From a checkpoint of a small transformer trained on Wikipedia: LayerScale, a variant of Muon for these matrices.
Each number is 128 + 32 x the weight over its row's rms, rounded and kept within 0 to 255. Layers, rows and columns count from 0. Numbers have three digits each. The size before them is the row's rms in percent of the matrix's.

# layer 7 MLP up, 768x192, rms 0.207, rows 88-228, columns 144-191
105:127165132167189141120108156086167107075150159193067155155104160142140106078147130129067160123145147100153168130086112164104082144083125095101123
101:094143129158112101097150141125145149145101075123137155101153139093134137072135162144115178141172158152124105093152073107134117065127124138135080
106:106146160115128072111113130199152210126099151114192169116152121130133131154131119134079074141131112137139205128124119192107133125175155110161159
111:163144161148079121083161124115246099117139139167126127121125148139168145089095173086079150151111100139158095117155117090140139176090087136113080
100:192168119148112126158073149140206110128070091150122070145107061082106130160160089149117086099145129080171132113143147134139066178116130141111048
103:102160108079072140145118130153086121110142105120111150175149060088125111151133079144163156104114120137203070074164110166147165146108108146085137
110:145131086094097119083116096159157122131176121142069152136128066112155092161059119084116143156137086112146144107142152119153062084155174172201126
102:081087103155163144158139156065089149115140122185187195117115169101141142113144145195073157117119172104102101106176059088058128170108124080114128
103:107105101134114122148095158057138152157111139079156139101189093087090084185075101166141101165144127099110155114085096146161079130077124122121178
102:153088152110142146147163121113113124143149118107145172102160125130111157138080185081127164131117158148140157105148162181173161169139131150143158
103:137088141174121057124103173164130086146135102159080118149090115137110130085160118114101096130108126131208180118169132099086088171147085126143088
102:130120048141118123086102117131139097142154138104180149154139113134179143184215128121103082123105152126089049149118114198137144117101182173153114
109:106142106137146108104096170058133096094120141124110129097162101129112146169127091118128128097185188086078181057078123183211133155195147143109146
104:219153119176091140110145139133198127158142107173174110133137065154084169163133156139096146165159123096121122127133123121121128120125102080157171
096:103143119158161158157158149140126144085137058096154068110106172101101094097108118169145132139110090077133152204080148119144028118169105104112112
091:122133088123107094147131148141129165120117144108152107135155174092119135151094104156073130144165086108133172104088125105155125100076125092111081
106:118165115099085155118125116118095109128158153142123047112100090175103201119109118148149092138210160141118102095154166073082117131130145116070162
092:202116154115136096152129149098095106127183195171085108093068138161117151103122156112127123135055141118112149131135157110154007113134144164131111
087:156182076099146080099170154136104147156149166241166141130134159175076122147159079150075092135077135103178108078107111135108169135149109068122104
092:137187112122053159125099094130139173088112073137139142154121087105183111148140074138147085136151087109147134100143108152130160175125089125179130
100:132157143186110101106126161163131105140176095139140132090132132103127130147138142080113129137092168177148177067138054168115099153168085173135074
100:128202157165210130086123127163123118141165093132116066137087133168145126122057113130087103115102134116117125105119089117096049115099199080121142
095:138089170109093058133142111121153123192158132147120132144105182145148105104113097087147123093132167072124139146139134132130126186148119107146118
103:139118144089110133202155170172087082143083115079149126078210176126148087140130149158167120110153085212080125160101122130162109128095113114150108
099:084150120191066069086095189153123119111116105076121086141107165077148100191124137144137138113196101116098121125114152133157090100147121088107077
111:131133116123132099139108193117125077152104128114129086131126178145143121101099156141160068128114069149169053118086148138144063086146131088122153
102:103149119161139132144106140089147171112096147145138089099189195152129151104155183185085114096108200107113124124192142090153135154158055144161105
098:138127103047149096138117090130143142117173173104146126176136131067141145104123156062108077129149122167069132112169177076119142211129151088144099
098:151130126199143167160190104181051098114135138167139135114177132111130185122058116100125118148115143165121118094142199119128134091084126133161110
086:096120107100127155143092076128118084184149120150146133136057080118203140163125202116153118131157135180104140062159073155114096113170144124109169
106:129134072131099123094160153135121100094160092163110061127152089150084145126116151139130102116122131158128112100153116122107138075119062102122085
094:100126105145143145073127159120148082083167157133135143116131109086086153120110143136117135134099133129105101135156083176170134094057076183075104
092:131147129151161157143190171153155168167097103164107219083100129083137101163152106049167135112106161123085161134164078141169130111113166118084086
101:076118134119085105176146163114141095133105165113080121134142133196100157121170160172123080090121093146143126100125122133123126143144094095057095
097:197122108075123154138159165153093169190144109148093156130178160137173107097105139084095103148143116119111103173136179130114140089126153110140055
100:088170116124121103084118135136137075134098124117142133093075138173137135154135173146144104127116159163168145150201129113112168165175127166098106
099:156075169155137125123163198117128106105084107189090109118149099143156143146099114081088110156098127143203138102120127149147098095196154129142150
095:127085121085111114136107181136165118118084130127102189175086107140066103089111133111089138167102137154054117112147126137091105089147169124133099
104:079050123162177088148123160129140133149087151129130162129153147121119131123091088148151153148141041147129167134134123192129189077122116085128080
091:110068191199174082103104150149133171136158172143134141161108127150111145094099074090150104141084126095138171126148118098119051157136137096127188
093:055091125111098079133149161134244131128107151111193122148176130133156189086176098140119145182126068117147077159119166135127132098166177139094114
108:063113158061177181137183096081186090145110114106106139144117138203091151132128106171100119162124157127108165107123093090142124199131127116121118
102:173139124129107105090102125158070153062050141094154134124095106120130154137093148122124139107150153118130162140161154141120101140139125183149136
099:087099069089182129093093207116108171145113117121165121175118129099133099098142170105071122124142150172112223099118104166076095095106172157134138
099:145119081172117139129091119038128138132103111121169207128147097140082145155151162140123073117118165109157121139147197126090134091108095102093106
097:090139132107138103134147112150099132111116138145129133158127092138151119159134130117158061094083137126106046131123160085127101086158131087152096
099:164089170075101132161109097036129126121128164172135141161127121192080120071148115166106118185144143131158184109098176113129090140080054138165060
109:164085133153175058126138097114150099087083072124094197108159110130143132138129176132081160090127135177116085082102167152117105140188160136102126
108:125128111049228117138086093121123087136116128140149109138146137136068148199151132105150138073145102147107123127170076120128130167100121123176118
098:047170147120164127089082187070128104106143137088164119180158084159144099121154144143144072146103120192077096138095095107168077163140117107100092
101:092145138143125123145154126136130101155125138104107131103147139144132164120088101126134186132134142162116177153180167131080096127136134165116177
102:128156134127103090123098091089130083103100087124097197097196129122123115165053113138179110141093133094144127131133107100133111164141150101147081
117:150223155124104113127116098144043099116144141065160171138196110171157140184072118113138143129022129140117141119135133110157118147092063118099096
094:094107140168209127065125120122146049085155119135147127111097181147128108127163162198109144138106156103131133184118139156152150120106133106147147
100:133187138166126121187127162133161111097219107159139121062171108116158095097118147121126146157109106157169072173095074025080162116108182117128132
103:081134107200104106103099132088173114112086109152109162165152132106156081148158106128093133061132118108152125112133116108159127109120094141130097
091:090135071136094209119107131076118092162181106113146133155136120072157166075106157143128173093107077150177118068146117083088142203128182114122129
107:167196071157168113115118077111165133163125120156070167142112092142081075141128104149083109140118092152094109139161123135128085101174110121154129
107:127118113125159072053090170179164126138095140151079131137098123135121115130133084115062096155073096090130023152175117108160165108150056112134133
086:095069089192083163145166110145193146154166127162091131139166147166115112109177205169166144118105104123122114112146067091184134143131115083053115
104:135106076151102150130174144130168161114108098123090130132146110109090173080120174136107175077103156179031076171127084181085072070105133135159155
096:163054183139091142114141104120159094127109115155167149173141107139159050147111107158103128141111161092125178148063105096178112142187093163110069
104:155093149181141095090080130077091067100098079110110132085122190161129108114077093102161077077130107150136145080123131081145144181122103104123136
100:136090139086085165107128123076045070154089144076142161069148142096092144142079147111162153160156116085145177147121165057100136186113149175141108
105:123159094154099113141158126102142065144136087086148167142143163162147103131162091187103135066138121162097128133108122157097123166069143079131091
095:120145102120128129089115121079123118100103088129114073128069133176124081106121072066105075035154145181132148110167089107126132134135073154146134
107:112078045099100120076181135101128105104142125086114124156082134189093180128163077107160103125104124124118097189178164059166181145130084123148134
096:152168049142115118049133111112087164115142160125128175196086117131122136194100171146148085089109139123097167114185131096150150138180220104158109
102:125153119091150107118118146157149115190155078169085115099133110092141107110188124164167150095147099110170138106107116124115137149146149088101106
102:117133146191070135102180149062190147175109105091173157204172103132095123079128078094131123092137124108118135144173105178134112117165130155137148
099:138135183090109152122123117151131114103105116129102134183093119125103087108125107130138091154066122131130126144164124168152123187154103077222135
107:167148139102124120118144106126103115172134172161115154186142089167131079094162138146141103169108068169072113153116070133086153121124114110149079
085:123090064139121156108121123135088146133065139134155086172068083144132141127125129123138126116111175155139108111089168104106110083184079090181129
093:128117143140108102170114125139108149102144077144091206181097164126134189153157134164144173153102164144127109145156115143110104099124130129098087
108:149202098161126132091116156089133123147161102147160176118160165152143140128094123159136071103162183195109158177070161163087134069115086165132171
114:088146098156177195097062124113125169118170087106172201129138136188140163174117091080082107166187117124110138112136150124127109074121161141088133
102:202147113097064068103095124120054113052156122128143125118103109105103114162114166106120160138141160112133095161153109120109133148153081123143149
104:156154139098066111180127125063201125090118088134078124137082177135116129117163159155156156116117110060120163075135129088156103112169114105140130
087:146094074112105118055090131107080091137125139139150103137131126077138124136122138101131132073127130111127131148144079193129088165169120094100115
097:159137091157116119107060164158126109177138203181093119121147119112079085093095058123086132105121158086099087122144138087085085158113134199143091
099:142110146136138144095179122205103084094172115152142121126104108164133138144126106182073099132140136143173133196131120116065144150128081109132119
100:131091082092116131124138156181160123091152098167133164146124155147140096105079127165177093106064146132123117121167092091145145151135174108138134
105:118114162149154081138109084094077121118147114127102154167131096189092188146093146115079042194148144147192104102155048131130122126089076076093152
101:118090140097116118192137190148109122123132103174096149099089174156095131153158114200087169161089126147139107136102117162070094099122108079102096
107:146161146068159137121172152143181085142194089083119113141119121095173135188134135141140123114086102094124114159181103079096111206175148127112114
107:065147131146116152108121131083139136078135058117099090103127150138126100144179130157150144103083146085120212157109101143157109073152082125180118
102:072074161115114117079094133094135144115188135161197113166173106126123101171136110121126171132162164162133172139139187137092110102135077136120152
099:123120099136162124110173077118139096089100119076150098129107171155163137161091160123111112156108091124098149160107106170147064076092160112132167
117:169142127110090128126187192159112112081173085140127137096119188141110124120130225188089146133127179141131092176137105152117134165162137125091133
106:175131092134153129106161152169103110163141091175110111176145128166142166212103103142118153076095196094153121110082115153128161126107166084097134
102:090174147169120122093115155119152121098100061118130143136095149131118183154103064104141116097070191146141174067147096108150153138079142143091151
104:136173080193129172158121079158098117160075111124161109156150119156154145077150094148156133128140175122154119138108061162092130151108211110110064
093:154148163164128146201135138129139187146146093089103135157136066143189107072115144141129126141158104144110131130149119151111148102095169155136126
107:119150100160117168113155154132141177169154117102127117138092079111130130135103093112141145067145124142187139123126122177110131111079104133090104
112:173133136107130138115146105101117118107180184118106159155115126168134098141136121151158080102153083121070202121100169087134126165126077139097202
090:064120110094101153119060142175139117070096149132120182139149115105141157091133107134117094106151136203148114141152087123169166130120148087141140
097:085087082141112134194103116160121160175183169148066205172147144149136161150124159089131136121143128147117117135095134124125074155039117088123117
108:159178097112109092139097084066097104134116140144111147123130078103128130128073073134169141161114132178140128163131108118167163164138136132126115
101:189091171120143140114186111053117099139102191072139180117084146108084193127142120166149040117121127114191126105161170119123154105128116109135151
099:149141115129067104071122111151138122180063170178081147166113124105138152140142140103081084165169066089103154147143192127120096116096125125144119
099:166097112036104104166156126139170154147105132101168164088163050184132162122131182161157077181136091108158110149122072153116056164097192119087082
110:071170067153149128141136112143145147104124123124164103141155129129075171103122108152051128133122189110185170132162149137088092159130143143107141
097:147190079142124087068114140170099107094156163093140137117132119139203121164143119114099109115123128099145163204135157155126114124167118095166109
101:122104056159097148175124096128156133139143110130143135165117130122190138130075112186170105184140114111128097172092117138132059142098102139102096
107:097110128129070074185183104081130170191149121109111045105131138108124130092137138140103116125126110099155074133166145122062129109131159116137110
107:102131151083116111141164197193130167124133154135162149149123135187124150189101113058127115157130101137149156083118197128132119110079121157141135
097:152097129118111142149094089211143096150130069115124193092094149128176148124144049067165139105081180148120147144190138097108115143134149159084127
102:050133095108070106131130099183056106102132073131124137150130126165076175141069165123117111115111112088129145131131177247177120086079161112153129
084:149127093114122090138106073117143134187117125156100149092126117136102122126117082053092149169151132050160167141112115106195140130127190084105111
101:211174086078072131148107196174152101143170152083143092152152099160074102111106138142123202140110106149167123140139054157136136121152146173098140
107:101073093113169136107190110104142122102100139091107137158159044093158132144141167191169167134118121139120126108077130111098181076166127088078116
096:057159107166092105149148116156101121102168140106134121147085143143101130144086139137141149112102117159162063151082064134159148212142147111111185
101:129111145112130103119163142075097117114141115157089123155093067124139146115106137176133133170097149081118158193082102149165110121127206110134090
095:082063102152202139147178139096132164101164174158142108141111155133073185077065124086094112157094048166124125167157096080126120083126106116142091
108:091046114146151161168143121135111063112143102115103117106128146127104136128088118108111124140160147081106175118139113124154152121103098097114049
089:106145111105167118129138147146169146131122096144102123123093115142220128194176114205074123082148113111119152128145137118116130169140113167094100
115:106100094125142121133119134079122078124058123121138198182099143070140113133145144125140117119073070117125156142168166096097107142098136112155077
091:199127185142078133109154146172095058112114134136163112148133135197119113159131158151104169120105119133118172188166123151157107138131144127189165
103:112142116116094099080139107103179127116075166104136131157101097135118104114209121148067078155138054087118120117089133112112072104169097202145119
092:105104126118131116190122090136112112114157145182118107109095091088100169070116113159164114130119083108104128132158149078123084144131196103099108
100:199106107083079081154124115124121107143047166192173135190106129114148104175139140138115087143142174167118104125165140147091142136159163084094092
110:192101098096126061091179171126124169160110182124119201130126127113125190107106095157141119157154113181130086202131134100123144155142137111121136
098:125116115139080104138072129087069097115121107199121127128102108153154086144132103131174121196108085132092099099079104098185181150152135135158142
097:135140128152110160099126193116165130151171102048108099110101082118124108095132153128131118130154183127174158175173151229129091162107151088180113
100:127128107091129115129118130142020120160162134233102069165137134139168178119123106114098081138119147090132192188133138098102140145092112119160118
088:124093159109084116171113160118117141167180131194101141098147157112164066164119138163111127175067201153099132102198150185090099103186138139174078
101:116165087134137135144173092062166146089075133144182093154119112093113167154167127090122163161161169150113134110134081091099164124146153140115147
107:128101138123130141120164173157203143097129149124113133162131123136146153100130171142091134139157152159157118122078139095123045133154154117116087
097:128145109123141090190115097152145079149185106126166172107114123177131172074144150149170088152095120184177079078150102147142091131100132127140109
102:142110099158132105161135121105126133168072129162096101128124087144080128187074160135098154083115168144136133122107205169076095228163118128162134
100:142117150140126120083123069127175089132143095135103148120152097174112160185115145117070092167104162112134159094085123092147158180128135120106071
102:098111117100185048147147168181152164088094132158105135077124124140172131171127154139053099133118131097166093119123107147130132145177139077129138
095:145167103120130118078193063160194187114115185118143215147152116081165187126097167136122137167106124129146124175132093154137111133131093094132109
106:112134155168100100142061133104152177075147125137165142146246131166086200145128089064130148134099090174103107147106078106110128132131109098138171
096:209136044113136113112136113115145087137125196145132083140114126125096163126123156171136170103140141113116162127110110073170140124092134084119147
107:094115161114127184091075116133079106124084129169197097125139120169115157124064125096162151156129083152090104101106137105102110132174087148114176
111:124097072130102097120129162086133155151163127176142187168135174192125097161207132160118083143081170170098098149160105122103087156130204111191166
116:122092098135170062154169104081151081052120106074105188188084118149140130132094155140116081118115131107176104108100105132114101172169158128120147
096:082084113174104133089052145213148107131133157086129055088148103073128113162191140137093157093206131066135159137150137078095107135088135099120084
107:123119146137177133189114083079080150124164155068173125137095098162134090150106053153128113093120108123075147145149127079095161053091153129100154
091:139189128161136138117106177110119136143111145140137137113120103161055124189192125145092152094157102118126126189098175101145158088156179133088162
# layer 7 MLP down (transposed), 768x192, rms 0.107, rows 88-228, columns 144-191
094:100105145123177122167128127109079081090112079123179082155109115080134088117163130102110142046103121098099147155103185107145121165173121155151082
103:158143169084180154152108175105151138199158106124200116128145167174098170097208141172086160172080140154176181143147109143145097107112102068127141
100:103109144071161159158045108119108166144139164130180174107152090107118106118110119138135154158160124128121134093099125109128177086139135154150179
111:103102168116096178109091166100137119157105090109101120123111145099206075131136148070088179129138102086112115147127178158110118130118110149143111
101:111062096109175094155096110118074154178101100117125107116141129080137076091105160124187167109147074115070127132193105076142135144156164128175108
091:111154154181113201139134137171134158109174082159153096108135098105138105163173102122100121093075154060134100133073140127190143114080195070063171
097:116153085062104170150131077084110089096128161112084114230126145108164112150130126087170172094155141181087113174151071089188119065169123175171141
102:105117162136119119152159118128147129156099109109144114195082198116098080187149172150126168099146100157101095126135147133158053106120138073146144
096:121101169177136135175095148127089164165124138079129089087122135103115149136129129111139178106115094081141094131134130109185165097122124166063087
102:091148161077190117102078070132081109137152148161102113155119164084164107154099147120120131158039175103099154123144148187174121083103105147087115
097:130140146135140106157124163140149145160096108154101138105149108098189119101116157094128059185103095144119075087111168146166150093051139134168171
101:101077149186145157104110116101115128118077204077117083175106129110122048119133112120105108137121118097098131101086156144158078132150143126202169
111:138166134145165166157123128153128118133157097135089128140124146144106120121109063123213182101154130081173108135128132114113150157063142114057079
119:146116147064119153123106140116124171108179205120139093093147153100163122137171152113122065086092080168149137117144098111197112122104138110131155
098:104112104113157118071112107166136101059162117189145090127131118147117145091153099063127148149094148177139210135097148145164115144139148125150112
103:109166122156131118102116128134090137141075101133109160109141085142137132142040174147157148115125107075171149124124162073102179115120115143145094
097:134136183112116134149106097154117126123121129102113145153098062111143177130140127110132128125191119106109140096158121071145124156150151121096129
098:155147109076138116090087095127129119134099207102090119128144103071096117146078144104149141100191103066156086086070104092150182130083053172100089
093:117111118157137103138136109133089123157137047153131131131102190161125103093087075174148119111102178101094146127179126160146085090139056107162105
095:158123103121112143168191097075120129097133156079164152138116068107149112116179159127135146144142154136166151084122133120152104094134179072130103
094:153175138126180149096069155174146119132106108087138082174102101136091142116084158162104102116143137154102179183133083127146139184146106059119150
101:125094176099154144089202104080162116143130143171151040159067110128095119146098130096134151153152185112161134161113178096155102085101080088139106
099:144093126116120221082140066129088113123153121136125136119075123092187154028136126086089151134153115131138148107159138088105160150141157137157156
102:143117199094096157182156092096110077152194196132166123140130193117121093077180151133137088112099141150137101121136143151136089106079168183182126
097:130108162085127126083121162133142154078120155120142148120132102113122145122152192098123157121146187154144167175091175145074111106138100156147138
100:138090086118105165069092123123121119100126143075112135145147133113084168160102156135147167092125133060171093128114102117103087067122129112130123
100:144134136150159162118108168128140198079091133165152105097211147127114137110072142119119146075141101038159136129143139084149104143158133115168152
096:099121102201070138072078130133162113116099147122062053071044142112169073102112117178127129137072176133170155145129131102104136131129117141109083
093:169190131131148145054074108141157154115105115164112197093110136131036141072142155119143183187109150093153122109181110173126160087142105125148150
095:150074143063144139103094029097098166162166091122105201118073106116167071156128106154128128137173131130104137105111162070088078132164110138145133
105:113159165214182094157090106095133173099148130119067114104168124157107143128133135173097099115070145150093098117166084097104120144124084113142137
093:143088091154141137123142110094117145153095140145094136136139146116185074119116095091111173098161132112159093093103156188122144131135129117115107
091:101113118142141197126120163118082130148110119148065178092110141092139127119117113143229140136099173120113143145171094160149107129158113139104190
104:095132194141114115092195129096171114152074147173128158114069061178112115097186153115143106116099078145103181097131109079084116142116176129123110
107:166118098138127196078112166141047146103092102117102119126184120157139087142196134143167182093108147126096155172135107201155100092146146090088143
095:143139101099187129108079104089072141149146184137152091090125092110084148128137162131124078155155145098172168146072096113153150184137106142101170
113:096051182081176161129156098101181179077135177158123087119140079070151136104146174114130098133182047118099113148153136059130166158137196125102153
092:146092098107146104150188114111069146105126120222091117088090165012114173202171117130129098111119153129129208097090119121160156139143068135170141
105:094151163143090133083172099049110111082121159118188166143118153142123158121070115144151154122205119124099106131100134111128166117153142143136149
094:124131127102139148157103172168163116126125055103086129185198081174123157129139128101147135109134115089091185129132108176128097135099103066112071
095:156160138152134102169172110157196124156169119039164115168196114113135152129089142149116103117141076094120103125192169112154157145189099181154125
093:128169093058117136125151120161149097097112168115148083112157157112155069126148122176116189086126033115167129086172118131101119156096149135162180
104:117097111152096139171133180109115156109083105125133150102092157070078060137169183139138138119129144185108133128116107108108117125118116154107122
095:155087105100164144113116107078093083159196075060159128195107084141108122134079149144109122095103094137111172094106176022117147109127090146117142
098:127104175140104133057146074119117137137063115138119119126065193110063140125084159087067120075118104078091128057172149090107125088080122111136092
103:154101089140115181116133142053142079200109090143130191122144072093157096087099131046098156126115137099162139061079131136134108173093132113152106
094:098154155080143127129199093098156123158151090142217132094130094159151154135101116129135156123133152137145174063104119084124045115151115101110087
114:148096155135126093154147119138113175141095148090104153115149068156185088108119193140153145115158157167172093080127129168142172176129136132153112
092:104130127132143154163126068106154176212120209114161096148133117130095110098140080145139160156126134144180101107188177085134138164145133205180134
105:128128184103128104103127122158153098127149162075158133150157121160087119103123176071126145085177126167211121149139116122129119151136130129157192
105:113113155214092125204132097178136080146187073115106165126136135128146135127115076112127151122093135100119155127109161187156188097114096164117148
099:171114139173137090084127104111114121119108160155120079152058134108190142168131184109148147111118119142159137145112092018126168147139097153145143
088:093164189077112081131143137123152169144160108103150093132175084136178140171136085132120142096097072056157157129153101117170096102162166129144158
092:092103129136103082122109118112107122159099175110101120128075052074148125103114126127147139164113137102111054156212086131136085135148136129097105
106:173109171183157154151073087102143123107074110118122137109143099063151105121093112099101128146133100051123087135148114116165117175147201115133129
096:154086074068121150141146068119113121104115175085052062114151095231147148169131132095169128120131119115118165156189176143137094146157150148112125
095:133132097116164110125097090154153194143058166166102128161099102064169120092122106101085167117116106083131097145129124164107123090149102082140073
096:106182151170159103142073162138100103136137107082110129138130178143113120109133061150111144149168106062159074139175105110129170146155178139184161
105:144190140140159106084168176112099109119183141080123173102185127139079078124119075108084116108157150084148097105145135128159130120100134154097162
090:125091134181140152151062118228089112157176178110133176109119073176133128101107144132131151116154170072176091117103119149192188098136137118099151
102:127091198185115167123142078141145172177183178077159152164174141141134149153095146164157156151200160137150134123150179127105173109155094130077095
094:206131046112112110108157054092092166127141141122137131107159102142075090145096125150169166150172154157104161132132082092083111190100139142150110
110:061137145116096140067094178120133123107129123125104093128104121125181105132168100148137105169129152121120110079135145138131125125151107116142143
108:108091161104071122137108108152106112120179185209078150174106106139125147159072081104120120130175150117107139141161163114172146122179124121113146
093:113157164087128139100174049091111160165107072136190152180142100065089115136175115115100148147113167149141089094111136136101116128135099114109190
099:116090043172093096128119132149091110168144051089097100156131123086108139229107036144091119138135171080124205089108139104101063116124081150134100
094:174135147134097070171098110163173131120093142172130133154163101110119124143110093118138084158084118126156096136114173150106113156146121207128104
095:126103074064151192096115124131117107175144197137155110186107158137102149141111120085099165083128122154061183142118122106092100192193159056148106
109:109066155145121114172145121126099139110124137113167084167122147138116097174133163148128090102181150136127128158121127109142149104133133069126132
108:141098105148167102083137217159130173165107118138165109120133132160123146021157107132149118138159122151087131152156150123163167185192108132158135
099:148099083097126147167118127142153180165140127149168145139105166139117156112113066125150148111111126103129107081116157119174195146142153131120126
104:125176137143124123134103093156145134108147101160079114205118091165082132133193088110161169137146148163068112125121091085092157145161116106120109
109:178073047174129163084150159136152072133146114154159154055092173142125128144175138131098135118127179107152123111157107172094138105147118110133156
107:114111075162124159156118114195094135129095204103119185105055093162175181162097126134075125174156176156116129170165163146086161156102152136173119
094:138157141151137177105113089137210080159173110139146151195149125082164173211132099119157180160107130129143122129113117136101097130161137164160081
122:105147134132211218093061091126140145136128112103169128177127137113191106177137154100116124116139193126118138157081150073144105099091136132119125
096:090153131157104176140168149129115108111186100082075077080041126137092126128157145145155136181109112166124088117142113145128164136125092151111079
099:135090105140152115129094131115162170139114141150158132163113142161108186120202140119141052091104121135082071160100108116214082101128095105152109
093:156154139175134132136154073132208170083130132159127124121085108136082066088163090141146108108093109112132111150129172140137060079167167102153206
094:166144193129082142113153077102100124115095170106094116171096145128162082079103093151172207118093065070109040145104115204147162121161136163082139
104:154060171105153122120145138167127094110155148122090093136131154105126123081081130145160145114120078139230190115100170072133139111092108119127195
103:160126149134092140104134110143142122106113092185132142149121137136126136114157188162155162164127142091109098159124138097103142146089166148162145
111:105169161126091111119136107126137134078139175095191147105165117120124124094090211086059104154152111130122115139121167108093136153142164111161159
095:140133092191170089156126149115096121135076129112137103103136154120141111168188110141145097129149099088180152161087082091166183107069135079136115
106:119121160150115118157119116164149089109103126143153078173124064139124156133100133091146124187139135090127098188083070121141119134106120085151098
104:100117140087124134113095086100155104123211137127121113090125139061124108172154142132151168079139161121103121114131116121151122129166162096112162
112:108112182153143152108140115160102106083157188166145097111130116081094118087117133099079123147112163136098108180129108140119097099135142057179173
079:116150110098071093151136128165160133098136092122157122139172086168123135134150152172136122181128137142098114143123108092142143098168153122175130
128:089173117116106092134073195141114097131100048026151148124147178176105134157125157171151106130150188128149130121145060181081087094172109126113159
122:146125158128124132128149176149102120145196126089099109106178134171131179107091062138160110115130094112151108124072116144154174076073210099100080
105:108162139096102104115097107106181106127085145088103087152145175081128114102136075082130187102096071130123135070107125179181162125125148160173100
100:144151098136140106133126100147158145131102103119112106139134120184131156123137126090205158100139134095135124138109110059110128121107170045126132
085:138130151130097101156116138185165123136197106136177160156142111149080094139091137106156070124112116158142122112154044158195138108105145184127092
104:144123141124110166073105071149177223129156136150108140169154117151117128124098044145099104117135169112120102111177042116111187170148104095123160
093:122130079108139156192108067151106150121148155147153144137157120095123166104148107122151152146151085146098148099146134132144153134072091106125074
095:152098061172129119138101124105153087104086140129132095102140124189081128178077141127097135132079123146144182156136146132116039113149125103162077
113:091137109133177098125128097109127180146060138152098160092092149145133087110133168095121107141119099129099105083066145151123202172088091129121112
103:109126130144117093145155112146117090145161125118106145138151132177132128167111074173197123150168112091095113202155166152145092162118108141174101
101:123180162153151146144124164130093122133147076109154101065132152118087116127153191156131103126156162115137077156090177158111137132128087089109159
095:176127191137112105156151126158100076150141158107149103130114118191131113090153193146221121116094105120140135180132096069169099098139179082182177
097:083092146191063152148136109152057134097132104116118125156079119078186169136135120158071173159126133095111092085131046128110111169144124096096111
096:137156181118166127141080096166139131148182169143102096195081158195142167143161158133165135085111150132145096154134204121124173069126097149133125
085:111075134064166147115144160089155141156062131076125160136106117090181087090133110115098137094148179160128096160118101111107133197119088139185137
109:178128227072132107078119157121134084101145104135062091107128074140114151057123139144106125174142134108153097162100104103108158092140101133140195
101:088135128172112129107160109143161130168170151171115104167165108116100133097123144036177167162134152168086143121086141140104145149053135153148130
093:097117130157143138125138167206103159138133188123141142152127117144119134154136063130123136106111075113092134162119120133199180120099147080118083
103:159079110139129166182149128147109107112136132066143136164165119086121174080045178099134117146083080164110111097189157162152139149093154172035152
099:174152169111121100141120134096128161114116170090128148104131085175143125181135112134165110159137127082180118075111189140113131108162180149101173
091:106191149133100115110130109117116105199090173147127161137131142135126150107111071108201167133199096180139111142074164144132118163111136082146150
092:184136145169175099116065186098098212141115115128089142104132173102139112085140156132160100159163127143154080135116065148102074137158130145106114
099:104149153095106044188106106123116176120085159106097142186139074170165173139164142137154111161192121086127155098097168129125132153133125126101199
105:154109207124108113084154088121152132129120056142152130080123139118141045168131128178104129109141138113124138129090090142090156126135151086131190
087:119099123097141172136111089159107130113104123131158162143135084169103150102075143084112097086158067167107129149157151107159118101101120192111109
101:099177126145114109130108156167140163128102108102085129164111132085195105110088115161131077072111089126168151151169123139081135125084149062171111
110:188152174113084152111148101107158116138127124047106106137101114166119165088163149110103124137162104073144098097144158091174100119110117083164076
098:082145096133141029138129119081137146125077195127119130082131140141186126092127094155083081135106166160164113168117177160122136156120121134129143
104:097165078133152172168081142095108136126116075125135135146075136111121147145178119130168159128180155110123085154100160175107124053129110132159123
088:123189175173101115140099109123132139125143145174188113118161178182136112082130102103156207151113110103129111151144110094124131155107109156184119
118:139121187105125139200176092180155184151151137143120141152133119075108199094110121089092157131142077161162076079101164175109153215172113093156123
093:138125097116099172090146080156147146142103144178091126142131104111126136096123173083110159163162131181104097129107126152194139125102119129088121
102:143159055149135149140080139134094098150161130082130127148137114154105135084134126166125140118143120107070124153101094096146181123132156098134066
102:136132150124095153118093105125122067079142070097100092119218118176117139100141114116130116160156157044133141163145149126109086123082143118173099
099:106125142181141099112170165079167119099153154155172111080190128141127114166156141123122165169109114095082125121055144105094128158090133239168121
095:152140108129083105138116142120172178152123153084144112165151099109109170122130149109093100177194107145233096090067134144103107067107125139166147
093:112160154093132091172136128123096174169113118218134123116115137047153121141132116146152074167127131118141130129123164157126140159119137140137182
083:107153092141188092098107145126103122139128118119173048124115121140063150160059114142119139143084130195132096135123161154152149118086124185172085
106:160114137146118128172163119132147141059138126115102129158160091075140115088146135071116171145173117109121107111112155085107181071143178111135098
097:104136122161172098148113129152093045132105113139155149126134173116188098146140114101158179118104172122072082144141055078123083138167177172107091
102:180105092134127102139156116103162112090125153131134123118106156135161164039149208179153162157120178110138077063092130165198095188135179107130130
089:109123146068191128093055170125078179129119180098138124140068098123132154106186156126127123124196120172159120109148128126159185107049154132079150
118:177055146153149131159139082088104131105170143129140194162162175135162122114144130147148143117088128140131124114069173105101107074139135141118116
095:129122118130190141110118129149142128152144100120086191116091143166101165138175093124062121157127083154118125112150158158117172144130084118131130
112:148127154168112119152104174086057080112125040100129102155115106209069159165161123143137192056168105098119153104114080091101139188122118142185142
102:085075101105190118117110066088177138152117156114164133142156140101163116159062142070168152187130097093106105127166114143146099122099134083163130
102:097133134179130162100165120145099166112119181124152107129129127107153106144146154159129079133076130107080087132112150133160206117143119122126119
098:115146097117100128153118096124092100150131148138117103161165098156182194133078121120122179153071155143158129151140079170059111124109069175121150
095:116128145149095120133160149141147102137132094107157084145114120115147084144051089173112072156115085181124116140146131040159113094103107155186159
130:178098111126169066138255101141143122152127140063100154132087091137157160083066132127142116169160115143142103143134121126152142155126176110108121
105:144141142141114086165133103077127137113148131145108142165109144172149139047122190172141089117145169154162080079126152164091183146130136160122116
093:087115077116103187102069141151119174136129168066154122157118108115140168141161130150146114177138062160107115161161117159159115161122128144162099
088:102125126094071144150111142144147069130135097137147159174073123063103144157091135095089100141099051187109102159122070126103118125149154078088085